Part of a small language model's weights.
Size: width 128, 4.29M parameters.
Architecture: learned positions, biases, tied embeddings.
Training: a variant of Adam for these matrices, 216M tokens.
Each number is 50 + 12 x the weight over the matrix's rms, rounded and kept within 0 to 99. Layers, rows and columns count from 0.

# layer 4 MLP up, 768x128, rms 0.0839, rows 380-407, columns 0-127
51 51 50 51 51 50 51 51 50 50 50 51 51 50 51 50 51 51 52 50 52 51 54 50 51 49 49 50 50 50 51 50 50 51 51 51 52 53 49 50 50 52 52 49 50 52 51 50 51 50 51 51 51 51 50 51 52 50 49 50 52 50 51 51 50 53 50 52 49 51 50 51 51 51 50 51 51 51 50 50 50 50 51 50 51 50 45 50 51 50 50 50 51 51 51 51 51 51 50 50 51 51 51 51 52 50 50 51 51 51 50 51 51 50 51 51 48 50 50 52 51 51 50 50 51 51 50 51
49 50 51 49 49 51 48 51 49 48 52 51 49 51 49 50 48 49 47 52 50 46 55 49 48 51 51 49 51 50 50 52 50 45 50 51 50 49 51 51 51 51 51 50 53 48 51 51 49 51 48 51 49 48 49 51 49 52 50 48 50 49 50 48 50 47 49 50 50 50 50 50 50 50 49 48 50 49 50 51 51 50 47 48 50 52 51 50 49 51 51 50 48 50 49 50 50 49 54 50 52 50 50 48 53 51 51 49 49 51 49 51 48 49 51 50 51 50 50 47 51 49 50 50 51 50 53 50
50 49 49 50 48 49 48 50 50 49 51 51 50 51 48 51 50 50 49 52 50 49 57 50 47 52 51 48 51 48 50 51 50 49 51 51 48 49 50 50 52 50 49 50 53 48 51 50 52 50 49 46 49 50 50 53 50 50 51 50 48 49 50 51 50 48 49 51 50 49 52 51 50 50 48 49 50 47 51 50 51 51 47 48 51 52 46 50 47 50 51 48 49 51 50 49 50 50 52 49 50 50 50 49 52 50 51 50 49 49 49 52 49 50 49 49 52 51 51 50 51 50 50 47 48 50 52 50
33 39 56 20 28 48 53 14 53 48 33 23 50 52 40 59 57 86 53 50 49 60 62 54 28 45 29 39 36 58 31 38 32 47 45 76 69 52 33 40 51 60 76 56 28 59 50 49 69 54 76 43 32 80 45 51 51 58 61 47 45 58 53 65 47 43 52 22 60 52 53 68 53 38 31 40 82 58 56 79 47 32 70 32 74 68 51 40 36 52 49 79 70 57 61 07 10 30 48 50 64 62 51 45 54 57 46 56 09 57 26 38 66 49 58 43 76 55 19 54 48 61 45 74 68 47 39 31
45 50 38 37 38 65 56 67 47 66 50 35 55 38 51 74 47 48 48 48 57 46 59 43 71 61 42 39 49 47 46 51 44 71 51 48 35 36 59 71 32 55 67 78 25 63 40 42 67 70 56 55 51 55 34 38 40 61 45 55 61 43 51 38 39 32 61 56 35 26 61 44 41 50 56 63 52 47 43 39 51 53 49 49 55 47 64 47 34 39 37 55 55 47 61 60 39 51 45 49 42 32 69 34 45 36 40 54 39 55 55 44 66 34 52 37 46 48 46 51 62 56 67 52 33 34 54 49
27 59 57 66 54 46 67 57 54 76 63 53 67 71 75 52 55 38 51 37 82 54 60 23 64 46 46 41 61 55 48 32 42 53 55 55 56 51 68 36 53 45 48 48 58 58 52 73 73 82 54 46 41 30 28 59 50 35 30 40 50 59 55 15 42 52 69 56 34 55 57 19 39 51 32 45 27 55 50 53 72 61 44 36 40 48 48 36 53 46 60 44 30 83 54 63 61 55 53 39 11 61 33 45 46 58 30 54 49 56 42 54 69 61 67 36 51 34 45 59 59 59 44 41 50 33 51 42
65 42 50 69 39 61 55 25 79 66 60 68 33 56 39 64 53 54 42 76 49 55 49 52 37 44 40 28 55 44 40 54 41 38 46 48 59 52 60 55 47 51 47 63 58 44 42 51 67 52 54 57 62 46 45 32 61 31 49 39 51 51 49 69 65 53 51 52 47 68 34 42 49 41 49 48 42 48 36 40 55 37 70 46 38 52 45 51 70 43 34 47 31 43 59 56 60 60 25 60 63 55 65 46 55 56 65 51 34 51 40 53 48 54 55 47 62 43 49 58 47 51 37 47 71 38 53 57
49 49 50 50 49 49 51 50 50 51 50 48 49 50 49 50 51 50 48 51 50 48 54 51 50 51 49 50 50 51 49 52 51 51 51 49 49 49 51 49 50 48 50 51 50 47 49 51 52 50 49 48 49 51 51 51 48 51 52 50 50 48 51 50 50 54 49 50 50 49 52 51 51 49 50 50 50 48 51 50 51 51 49 50 51 51 47 50 49 50 52 51 49 49 51 49 50 51 51 49 49 51 52 51 51 52 49 51 50 51 50 52 50 50 49 48 53 50 50 50 50 50 49 50 51 51 47 50
50 51 49 50 51 49 51 51 51 49 51 50 51 52 51 50 51 50 50 51 49 48 53 51 50 51 52 50 51 49 49 50 51 51 51 51 50 49 49 50 49 50 50 51 50 50 50 51 51 51 51 52 50 50 50 51 50 50 53 51 50 50 49 51 50 47 51 49 52 50 50 50 51 50 50 50 50 50 51 50 50 50 50 50 50 50 46 51 51 50 51 50 49 50 49 51 51 50 48 50 50 51 49 50 49 51 50 50 49 51 50 53 49 51 51 51 51 51 50 50 50 51 50 50 51 51 51 49
52 53 50 52 50 50 48 50 51 48 50 53 52 51 48 51 52 50 49 51 52 51 52 50 49 52 52 51 53 52 50 50 48 50 49 51 48 52 48 49 51 50 48 50 52 50 52 49 49 51 54 47 50 49 49 53 51 52 49 53 49 49 52 53 50 52 49 53 50 49 52 52 49 51 50 50 52 48 48 49 51 48 51 50 50 50 51 49 48 48 49 49 52 52 51 51 52 48 52 50 53 49 52 51 49 49 50 50 51 49 49 52 52 51 50 53 48 51 53 49 51 52 51 50 48 48 49 51
56 54 57 43 52 42 48 41 27 71 62 40 63 55 27 46 45 57 56 30 57 64 61 42 64 75 33 60 65 67 17 33 49 56 64 24 52 15 43 48 57 62 49 63 25 45 41 61 41 45 40 37 45 58 44 63 43 64 66 55 50 49 59 74 43 40 55 60 45 56 20 50 33 28 48 65 67 50 60 30 62 32 50 34 55 66 54 34 48 65 44 50 48 58 54 18 46 32 69 63 37 70 86 68 37 46 70 58 41 58 53 32 31 58 20 33 35 54 64 41 47 58 42 46 57 59 41 39
51 50 49 51 50 51 46 50 50 48 50 53 52 51 50 53 50 50 51 50 50 50 48 48 49 51 50 50 52 48 51 50 49 49 50 51 49 51 50 50 51 50 50 49 51 51 51 50 50 50 51 50 51 50 49 52 50 49 49 50 50 51 50 51 50 47 50 51 52 51 51 51 50 50 49 49 50 50 50 50 50 51 49 51 49 51 51 49 50 51 50 50 51 51 50 49 50 49 52 49 51 49 51 50 50 49 51 48 51 49 49 51 50 50 50 51 50 50 51 50 51 49 50 49 49 49 51 50
48 50 49 51 49 49 48 50 50 48 52 51 50 51 50 52 49 50 49 49 49 48 54 50 47 51 51 48 50 49 49 50 50 47 53 51 49 49 50 50 51 49 48 49 50 49 49 49 50 49 49 49 49 50 50 52 51 49 49 50 48 49 49 51 48 48 51 50 50 49 52 50 49 49 49 48 50 49 51 49 50 49 48 48 50 51 46 49 49 51 50 49 50 50 50 50 49 50 55 48 52 50 50 48 52 48 50 50 49 50 50 51 49 50 50 50 52 50 50 49 51 50 50 49 51 50 48 49
51 15 23 63 44 46 79 54 50 67 53 10 62 37 86 60 54 44 34 69 58 37 68 58 38 62 36 86 47 42 20 23 53 54 34 27 56 00 52 59 00 62 40 91 46 70 34 56 30 47 50 43 92 86 29 25 48 63 51 46 36 64 20 49 53 44 99 45 47 08 30 45 69 32 69 74 90 50 47 72 59 44 40 09 55 59 41 20 47 68 27 43 56 47 78 34 40 75 55 54 75 52 74 38 65 28 93 49 19 91 46 24 61 35 49 49 64 65 57 69 85 42 75 39 18 21 37 27
51 60 49 42 45 53 53 58 77 78 52 61 56 55 55 74 54 50 18 33 46 38 51 58 53 48 62 30 42 43 49 51 37 59 60 40 57 63 44 49 39 50 59 56 33 88 31 61 56 70 60 47 42 38 36 32 38 25 47 61 47 60 42 55 56 48 34 30 38 51 63 20 31 28 87 46 18 53 52 48 79 52 59 44 58 62 64 37 38 41 62 90 42 66 64 30 59 52 42 77 60 56 54 55 44 45 33 23 43 45 48 33 71 43 53 44 47 58 26 62 56 77 66 54 61 17 59 51
51 50 50 50 50 51 49 51 50 51 51 50 50 50 49 51 50 49 49 50 50 49 53 51 51 50 50 50 51 50 50 50 50 48 50 49 50 50 52 51 51 50 50 50 52 49 49 51 49 50 50 50 50 50 49 52 50 51 51 49 49 52 50 50 50 48 51 51 49 50 50 49 48 51 50 50 50 51 49 50 50 51 50 50 51 50 52 50 48 51 50 51 50 50 51 51 49 51 51 49 50 50 51 51 53 50 50 51 49 50 49 50 50 49 49 50 52 51 50 50 50 50 50 50 50 50 51 51
49 52 46 51 52 51 49 50 52 50 51 52 51 51 50 54 51 47 47 49 49 49 55 51 48 50 50 47 52 50 47 51 47 48 51 48 48 46 50 48 47 46 44 51 51 48 49 51 52 49 52 45 50 50 49 51 51 52 50 51 47 46 50 52 47 55 52 50 53 47 51 49 46 51 51 46 45 53 50 49 49 48 49 50 47 51 55 50 51 50 49 51 54 49 51 49 50 47 51 48 53 51 48 50 49 50 49 53 49 50 51 51 49 51 48 50 54 49 49 50 50 52 49 51 49 49 44 49
59 50 59 42 43 39 77 54 71 37 70 09 55 31 65 83 51 66 64 43 58 50 39 55 50 38 35 50 52 47 66 68 57 54 41 46 49 61 55 69 34 60 49 64 55 18 60 65 52 31 50 37 57 65 50 47 69 29 19 25 36 51 46 65 34 42 51 40 80 49 43 34 46 42 77 61 50 35 54 72 52 41 32 55 49 73 50 65 29 14 55 56 42 61 58 63 43 56 54 36 55 15 36 70 16 56 49 58 34 75 44 40 66 46 41 40 57 52 64 55 55 60 53 74 49 62 48 48
66 35 66 41 57 48 41 67 50 73 49 64 43 62 48 43 72 87 42 45 70 80 61 25 54 47 27 83 39 58 64 61 51 78 35 21 38 59 54 55 66 67 43 70 90 28 53 68 70 56 47 50 49 53 41 46 55 43 45 25 63 53 41 47 57 28 62 39 15 27 45 40 41 45 67 64 55 48 44 30 48 36 41 57 35 52 40 28 72 59 48 60 52 36 65 46 32 40 43 47 41 51 47 38 58 44 38 75 42 46 23 49 42 69 36 36 53 40 68 26 56 52 84 65 70 58 30 16
46 21 70 41 31 66 58 32 46 35 38 47 34 56 42 74 47 47 65 61 38 56 45 43 56 87 42 55 39 61 37 50 52 47 58 60 53 42 40 40 67 57 68 38 56 65 54 54 38 51 42 51 33 54 80 58 65 56 67 35 41 54 35 67 70 55 34 46 65 42 42 54 62 36 41 56 41 43 68 49 50 57 55 35 43 59 46 39 52 38 31 52 52 34 46 43 51 44 39 53 53 68 45 62 57 40 47 46 55 66 40 38 57 22 46 45 45 47 57 50 48 42 35 58 63 33 61 61
78 13 59 61 34 53 36 50 47 52 49 50 50 40 40 45 67 43 37 58 63 51 41 63 39 61 44 48 60 77 38 04 48 48 37 34 67 47 60 34 42 60 50 63 45 42 28 72 44 31 58 53 70 40 61 55 44 35 31 63 49 52 39 61 33 58 51 45 60 64 69 42 26 51 50 58 56 60 52 39 45 51 42 64 51 52 34 69 66 33 63 55 57 78 50 61 54 53 44 49 45 57 83 46 58 64 43 18 30 42 66 52 51 35 21 41 57 60 49 39 53 78 55 52 35 63 48 38
64 57 59 52 49 41 52 42 45 22 70 71 50 72 29 33 67 21 53 56 62 63 58 63 64 37 37 55 22 56 65 55 40 59 52 30 66 25 49 53 65 60 26 64 58 60 34 85 39 61 54 45 44 60 45 52 58 57 40 15 38 56 40 43 46 43 66 46 58 48 59 39 57 52 37 30 76 52 46 50 27 38 48 52 60 50 48 18 62 52 39 26 54 75 47 45 44 58 55 62 34 77 53 49 51 52 32 55 40 55 53 45 69 57 15 55 46 61 51 58 50 21 61 47 61 58 41 43
22 54 50 39 71 50 36 23 56 51 39 35 18 62 78 59 51 71 25 40 37 44 48 54 69 60 33 63 52 42 68 41 38 44 53 53 60 35 79 72 75 61 73 39 37 41 51 52 42 50 52 48 33 72 74 51 59 59 28 62 55 56 52 44 48 36 59 40 68 26 45 59 66 43 25 51 54 65 48 44 55 47 36 58 36 21 60 52 28 29 58 63 68 71 37 63 60 61 54 54 35 88 49 33 34 54 51 60 42 59 53 68 59 43 18 49 32 48 57 43 48 27 28 62 40 46 38 31
50 51 50 51 50 50 51 50 50 50 50 49 50 49 51 49 49 51 48 50 51 50 51 50 49 49 49 50 49 53 50 50 50 52 50 51 51 50 50 51 50 51 51 50 49 50 50 49 49 49 50 50 49 50 50 50 51 51 50 50 50 48 50 50 51 52 49 50 49 50 50 50 50 50 50 51 49 50 49 50 50 49 50 48 50 49 44 50 50 49 50 49 50 50 49 51 50 50 50 50 51 51 49 50 49 51 50 51 50 51 49 51 50 50 51 50 49 50 50 50 51 50 50 50 51 51 51 51
20 41 66 45 65 43 62 47 49 42 46 51 30 33 60 33 59 69 42 72 38 59 35 61 72 71 53 61 58 49 54 59 51 46 56 34 44 32 73 64 44 68 50 44 51 59 47 49 49 27 36 26 66 75 58 59 57 51 55 52 37 59 73 41 47 32 60 54 57 40 50 58 53 54 23 65 49 69 64 34 39 41 71 50 54 47 41 57 52 46 31 47 78 43 42 60 31 48 48 31 59 45 48 40 58 46 56 64 44 41 58 39 57 49 42 27 55 41 50 46 52 50 50 68 47 55 36 44
53 48 54 51 51 49 54 50 50 52 48 43 50 50 50 51 52 49 50 45 51 52 41 56 57 47 53 56 46 53 50 51 52 52 45 44 51 48 58 52 52 45 48 52 45 46 44 48 47 49 48 53 48 51 55 45 47 52 57 52 49 47 48 51 49 55 49 48 52 50 45 46 53 51 57 56 48 53 49 51 48 45 55 53 48 44 54 52 50 47 48 52 54 50 51 53 43 51 44 51 45 52 54 47 47 48 53 47 54 49 51 49 52 48 50 48 56 49 46 53 49 50 48 56 48 47 51 47
50 51 49 50 50 49 49 50 51 49 51 52 50 51 49 51 51 51 48 50 49 49 51 50 49 51 50 50 51 50 49 50 50 52 51 50 49 50 49 50 50 50 50 50 51 49 51 50 50 50 51 46 49 49 48 52 50 51 51 51 47 48 49 52 49 50 50 50 51 50 52 50 49 50 50 50 50 49 51 49 51 49 50 49 49 49 53 51 49 49 50 49 50 51 49 49 50 50 50 49 51 50 51 50 49 52 51 50 48 50 49 52 49 51 50 51 51 51 52 50 51 50 51 49 50 50 50 50
36 53 54 47 54 49 51 60 47 59 34 44 41 55 54 60 45 41 32 45 56 42 64 48 60 49 55 65 25 38 65 66 57 73 43 50 47 53 64 48 57 68 60 57 30 55 43 48 47 78 54 52 61 54 53 35 32 38 31 45 47 77 56 48 35 34 39 48 33 46 37 41 51 48 53 80 46 59 44 53 47 39 46 54 46 35 72 55 44 40 24 69 61 47 54 47 45 61 54 41 52 37 70 36 38 37 44 59 50 48 60 58 51 51 42 36 43 63 41 43 45 54 56 50 39 45 37 38
# layer 4 MLP down (transposed), 768x128, rms 0.0539, rows 380-406, columns 0-127
50 50 50 49 50 50 50 50 51 51 49 50 51 49 50 50 50 49 50 50 50 50 51 51 50 50 50 49 50 50 51 51 49 50 50 49 51 50 51 50 50 50 50 49 51 51 50 50 50 50 50 50 50 50 50 50 50 50 49 50 50 50 50 51 50 50 50 51 50 50 50 50 51 49 51 49 49 50 50 51 50 49 50 50 50 50 50 50 51 51 50 50 50 50 50 50 49 49 50 50 51 50 51 49 50 49 51 50 50 50 50 50 51 50 50 49 50 50 49 50 50 51 50 50 50 50 50 49
50 50 50 50 49 50 50 48 50 50 49 50 49 50 50 50 51 50 50 49 50 51 49 50 50 49 49 51 50 50 51 50 51 49 50 50 50 50 49 49 49 49 49 49 50 50 50 51 50 51 51 51 51 51 50 50 50 49 48 50 50 48 50 51 50 51 51 49 49 49 51 49 49 50 50 49 50 51 51 50 50 51 50 51 50 50 49 49 50 50 51 49 50 49 51 50 49 50 50 52 50 51 50 49 48 51 49 50 50 50 50 51 50 51 50 51 50 49 49 50 49 48 51 52 51 51 50 50
51 51 50 50 50 51 50 49 50 49 50 51 50 50 50 49 50 51 52 49 50 51 49 50 51 48 49 51 50 49 49 50 50 50 49 51 50 50 49 49 50 49 49 49 50 49 50 50 49 50 50 51 51 50 50 49 49 50 49 51 50 49 50 50 50 51 50 51 50 49 50 50 49 51 51 49 51 49 50 50 50 50 50 51 50 50 50 50 50 51 50 49 51 51 51 50 49 49 50 51 49 51 50 51 49 51 50 50 50 51 50 50 49 51 51 51 50 50 51 50 49 50 50 50 50 50 51 51
52 34 54 56 42 56 35 42 41 77 40 38 55 42 63 21 57 47 45 46 56 27 63 54 34 72 38 60 43 73 71 64 94 67 25 21 59 53 30 67 29 66 40 65 47 84 44 36 43 31 40 57 76 61 65 33 55 47 70 48 51 25 37 52 42 47 39 23 58 49 59 50 53 51 64 43 50 41 35 49 14 60 44 50 61 56 34 37 80 50 35 45 61 70 55 50 51 68 37 22 71 22 38 71 63 54 51 52 40 64 72 43 14 44 33 33 52 64 63 58 60 37 43 26 41 66 67 82
45 50 58 45 56 60 56 47 49 35 40 54 44 54 56 43 63 36 55 55 49 54 47 53 65 56 42 48 47 37 39 46 60 49 44 39 47 40 54 64 49 55 41 43 60 40 53 57 50 49 47 69 60 65 46 62 46 49 53 44 53 45 54 38 49 59 57 48 41 33 36 60 48 46 46 57 51 35 43 40 36 55 30 53 52 46 46 49 60 51 40 61 51 56 63 57 45 39 41 53 56 61 52 47 45 52 62 40 57 54 64 40 37 50 52 43 56 61 60 51 37 39 53 57 54 62 48 65
39 70 46 54 70 45 54 22 67 45 42 48 37 26 42 48 51 80 43 50 47 60 66 33 42 36 50 66 49 57 32 52 37 45 61 83 53 37 40 39 47 02 66 77 57 55 53 56 67 44 34 60 45 22 64 58 38 36 32 60 60 69 76 45 67 78 35 37 45 43 53 25 31 34 59 57 50 35 38 33 26 58 55 45 39 60 49 75 46 46 47 41 45 42 47 45 50 54 70 27 33 50 64 80 39 63 43 61 34 67 55 63 54 39 68 68 59 28 30 41 48 53 53 53 56 54 41 73
37 52 53 37 44 44 54 66 47 51 48 53 39 63 42 45 40 44 35 48 60 46 52 64 44 67 48 55 51 45 43 51 56 43 47 41 33 55 63 62 64 46 43 38 44 48 40 36 42 55 36 54 42 48 49 59 53 52 57 47 58 46 52 66 64 58 52 50 25 50 42 47 58 47 32 39 30 61 64 46 48 62 57 43 45 48 42 65 50 65 57 50 47 40 47 61 73 50 37 55 40 55 58 53 40 53 58 56 43 48 64 36 52 64 58 61 58 51 52 52 42 63 40 56 51 54 36 50
50 51 50 50 50 50 49 50 50 50 49 50 49 51 50 50 50 50 50 49 51 50 49 50 50 49 51 51 51 49 50 50 50 50 50 50 49 51 49 50 50 51 50 50 49 50 51 50 50 50 51 51 50 49 50 50 51 49 49 51 49 50 50 50 50 49 48 50 50 52 51 51 49 50 50 50 50 50 50 49 51 51 51 50 50 50 50 50 50 50 51 49 51 50 49 50 50 51 50 51 50 50 50 50 50 50 50 49 50 50 50 49 50 50 50 51 51 50 51 50 50 50 50 50 51 50 49 51
50 51 51 51 49 49 50 50 50 49 49 50 49 50 50 50 50 49 50 50 50 50 49 50 50 50 50 50 50 50 51 51 50 51 50 49 49 51 50 50 51 50 50 49 50 51 49 51 50 50 51 51 49 50 50 49 49 49 50 50 51 49 49 49 50 50 49 50 49 50 50 49 49 50 49 50 50 50 50 51 50 50 51 50 50 50 50 50 51 50 50 50 49 51 49 50 50 50 50 50 50 49 50 50 50 49 50 50 50 50 51 49 50 50 50 50 50 50 50 50 49 50 50 50 51 50 49 49
50 50 49 51 51 52 51 49 50 50 51 51 51 49 49 50 50 52 51 50 49 49 50 49 51 49 49 50 49 49 48 51 50 50 51 50 50 48 52 49 49 50 50 50 49 50 50 50 49 49 49 50 51 50 50 50 51 50 51 50 51 51 51 49 50 51 50 50 50 52 49 50 51 49 50 50 49 51 50 50 49 49 50 50 50 50 49 53 52 49 49 50 51 50 49 51 50 49 50 50 50 51 48 52 51 49 50 51 50 51 50 50 49 51 52 51 51 50 48 51 50 50 49 50 49 50 51 50
58 47 71 53 52 32 53 44 48 32 20 45 18 61 76 75 78 37 27 59 34 32 49 74 49 29 43 52 39 36 76 72 65 40 47 67 51 62 49 58 61 62 61 07 68 38 61 59 59 60 40 72 62 58 52 55 45 23 24 38 42 57 45 10 44 41 62 31 76 62 53 51 44 56 56 32 48 54 46 52 43 79 11 64 55 42 73 75 37 22 40 59 57 41 43 71 41 83 40 42 70 51 35 31 53 31 30 80 76 36 60 49 60 47 59 47 45 61 29 33 58 31 51 57 34 52 75 58
51 49 50 50 50 50 50 49 51 50 51 50 51 49 50 50 50 50 51 50 49 50 50 50 50 50 49 51 49 50 49 49 50 50 50 51 51 49 50 50 49 48 49 51 49 50 48 49 50 49 50 51 50 51 50 50 50 51 49 51 50 49 50 49 49 51 51 50 50 49 50 50 50 50 50 50 49 50 50 50 49 50 49 50 50 50 50 51 51 49 50 49 51 50 50 51 50 49 50 50 49 52 49 51 49 50 50 51 50 51 50 50 50 50 50 50 50 50 51 50 49 50 49 50 49 50 50 50
51 51 51 51 50 52 50 49 50 49 50 51 51 50 50 50 51 50 51 50 50 50 50 50 51 49 49 51 50 50 50 49 50 50 50 50 50 50 52 50 50 49 50 50 50 50 51 51 50 50 50 50 50 51 51 50 50 50 50 51 49 50 51 50 50 51 50 51 51 49 50 49 50 51 50 49 51 50 50 49 50 50 49 50 50 50 50 50 51 51 50 49 50 50 50 50 50 49 50 50 50 51 50 51 49 51 51 50 51 51 50 50 50 51 51 51 50 51 49 50 49 51 51 50 50 50 50 51
62 99 50 43 52 40 91 78 59 23 19 36 52 57 45 52 63 31 49 07 25 45 61 98 38 25 64 81 36 53 92 28 65 57 56 70 50 34 56 93 38 53 67 33 67 75 33 24 36 66 57 44 38 91 33 20 57 53 65 60 37 54 40 44 59 17 55 44 43 08 76 49 51 53 36 00 80 18 62 29 80 33 11 57 00 00 37 94 27 41 55 57 35 62 61 39 50 51 62 58 49 88 42 20 30 39 99 70 23 66 81 47 82 90 42 10 77 70 36 71 50 34 23 67 57 42 48 63
42 57 34 51 57 47 47 57 36 33 19 38 46 36 67 51 16 61 40 44 69 61 62 55 57 71 32 65 25 23 08 57 62 41 35 66 61 22 66 71 45 25 59 54 61 50 41 39 50 29 44 69 66 41 64 60 64 74 40 29 81 81 51 47 59 69 37 58 43 40 27 67 66 48 20 43 69 46 31 70 15 39 44 43 39 70 46 43 71 54 42 45 65 44 66 62 59 49 60 56 61 71 69 50 40 39 61 54 51 25 60 60 53 39 72 34 71 40 57 68 50 46 48 35 39 39 46 67
50 50 50 51 51 50 50 49 49 50 50 50 49 49 50 49 51 49 51 49 50 50 49 49 51 50 50 51 50 50 50 49 50 49 50 52 51 50 49 50 49 49 51 49 51 50 50 51 51 50 50 49 50 50 51 51 50 49 50 50 50 50 50 50 50 49 51 50 50 50 50 50 50 50 50 50 50 50 50 49 49 51 50 51 51 50 50 50 50 50 50 49 50 49 51 50 50 51 50 51 50 51 50 51 50 51 49 50 50 50 50 51 49 50 50 50 50 51 49 50 49 51 50 51 50 50 50 51
52 50 50 51 50 50 49 49 50 49 50 49 50 50 50 49 49 50 51 50 49 51 49 51 51 49 49 51 51 50 51 49 49 51 51 49 48 52 52 49 52 50 52 51 50 49 50 49 50 50 50 50 51 50 52 50 50 48 51 51 50 51 51 49 52 49 49 51 50 50 48 49 51 50 48 49 51 50 50 52 49 50 50 50 51 49 51 51 51 49 49 49 48 50 47 52 52 51 50 47 50 50 50 51 50 49 49 52 50 50 50 50 50 48 50 51 49 50 50 50 48 50 52 51 49 50 51 49
47 31 39 26 52 46 42 60 52 59 52 72 39 57 65 55 52 42 50 62 57 32 49 68 68 66 44 56 48 42 86 37 35 50 69 46 05 49 46 66 62 44 09 52 40 55 45 61 93 90 33 73 54 48 32 43 44 37 53 53 64 68 71 31 48 74 40 49 60 40 54 10 69 48 53 63 21 49 60 73 48 30 67 34 45 52 58 58 48 44 20 69 66 53 67 68 35 52 65 44 47 55 42 62 31 40 36 46 60 30 78 76 66 32 59 34 62 38 30 42 57 25 21 39 34 41 42 16
88 21 52 40 65 75 76 61 47 39 47 55 12 40 48 66 53 49 52 19 64 48 46 57 48 53 51 48 65 39 40 72 67 34 40 65 15 59 59 46 67 36 47 30 58 68 45 62 18 49 47 40 52 60 35 40 34 64 59 46 41 87 65 42 22 62 32 30 55 51 55 44 81 68 30 54 72 44 70 51 36 55 40 35 23 43 57 43 65 11 15 72 81 51 28 59 60 62 25 41 40 61 37 75 51 49 45 43 41 49 72 66 58 35 19 63 67 52 83 45 59 04 56 49 46 60 49 93
40 58 77 60 63 23 31 39 59 66 59 49 69 21 39 50 52 56 75 48 68 56 39 44 30 15 48 45 64 59 43 46 55 37 38 36 32 55 45 40 25 74 58 59 49 42 47 70 54 21 73 51 60 14 08 65 37 63 48 55 34 59 50 57 52 50 24 33 41 91 62 62 00 75 68 33 42 75 39 47 55 53 33 73 65 68 47 47 72 32 69 45 44 60 66 40 54 51 57 42 65 21 61 47 47 59 76 47 45 47 52 44 41 56 45 36 59 63 63 32 49 69 46 39 43 44 34 60
34 72 53 63 34 42 74 37 65 46 45 62 58 50 61 24 66 45 69 52 29 57 52 58 52 35 53 51 47 40 58 64 71 43 50 53 53 44 33 47 57 36 51 46 67 63 44 46 47 60 43 51 57 56 67 68 35 69 50 54 37 51 36 42 69 55 48 45 50 49 37 45 52 43 41 52 45 41 46 38 49 50 52 37 47 50 43 51 57 51 58 45 24 34 46 67 60 53 50 33 74 57 28 50 66 45 49 60 54 44 62 57 33 52 62 39 41 49 40 33 46 55 51 33 49 64 49 58
49 53 58 25 57 45 53 39 53 47 28 40 30 61 57 46 35 52 50 52 50 75 62 44 42 44 66 37 51 36 35 60 49 56 44 52 34 38 44 39 50 56 40 46 53 45 51 34 39 38 38 80 33 49 39 34 57 72 60 66 55 38 49 67 36 41 47 25 34 42 50 77 61 52 36 48 41 56 64 55 62 54 54 44 61 80 47 61 54 47 57 44 65 36 34 62 53 60 49 51 32 42 55 49 55 86 62 60 66 60 49 44 37 41 61 60 36 48 48 54 41 62 52 42 57 58 48 50
50 30 54 33 53 60 60 48 31 43 61 57 45 65 24 54 47 61 55 43 72 53 52 51 74 51 36 44 51 47 54 45 67 47 39 52 34 45 57 63 42 62 54 76 43 70 45 52 59 74 53 69 59 40 57 38 46 57 28 07 71 47 45 73 40 56 48 39 40 46 39 25 56 75 51 55 29 45 37 48 47 20 91 61 61 63 48 61 35 53 46 50 48 52 32 55 38 30 73 47 28 54 60 48 59 39 49 33 67 68 55 59 39 54 58 47 55 44 27 45 40 48 39 55 43 60 44 59
50 51 50 49 50 50 49 51 51 50 49 50 50 50 50 51 49 50 50 50 51 49 50 51 50 50 51 50 50 50 50 50 49 50 50 49 49 50 51 50 50 51 50 50 50 50 50 50 49 51 51 50 51 50 50 50 50 50 49 50 50 50 50 50 49 49 50 50 50 50 51 50 49 50 49 49 50 50 49 50 51 49 50 50 49 51 50 50 51 51 50 50 50 50 50 50 49 49 50 50 51 50 51 49 51 49 50 51 50 51 50 50 52 50 50 50 50 50 49 50 49 50 51 50 51 49 50 49
55 24 53 62 54 46 55 48 66 50 43 55 53 67 49 40 37 53 71 47 27 69 47 50 40 51 50 70 44 51 53 27 43 51 59 39 32 51 61 54 49 28 44 39 53 36 57 55 49 31 38 68 47 55 54 80 50 56 63 55 63 42 75 38 52 86 43 46 42 41 52 56 27 57 36 40 51 41 49 30 40 81 42 48 28 64 41 71 37 50 52 36 71 49 26 66 63 54 17 34 73 41 60 59 55 63 62 46 69 35 41 48 49 39 68 73 61 46 31 32 42 43 47 52 57 40 53 45
50 50 48 50 50 48 50 52 48 50 52 48 50 51 49 48 49 49 49 50 49 51 50 52 49 53 51 49 52 49 50 48 50 52 52 50 50 51 48 49 50 53 52 50 51 49 53 50 52 52 49 50 50 47 50 49 51 50 51 50 51 52 48 49 49 45 49 52 49 52 48 52 51 50 49 51 50 49 50 48 49 52 50 50 52 49 51 51 49 49 49 49 50 52 50 51 54 52 48 48 50 49 51 50 52 49 48 51 47 47 51 52 48 50 50 50 49 51 51 50 51 51 48 46 50 50 50 52
51 50 51 51 50 51 51 50 50 49 50 50 50 50 50 50 50 50 52 49 50 50 50 51 51 50 49 51 51 49 49 50 49 51 50 50 50 50 51 49 51 50 50 49 51 49 49 51 49 50 50 51 50 50 51 50 50 50 51 50 51 50 50 49 50 51 51 49 50 49 49 50 50 51 49 50 49 50 49 50 49 50 50 51 50 50 50 51 51 51 49 50 49 50 51 50 50 49 49 50 49 50 50 50 51 50 49 51 50 51 50 50 50 50 51 52 50 50 50 50 50 50 50 50 50 50 50 51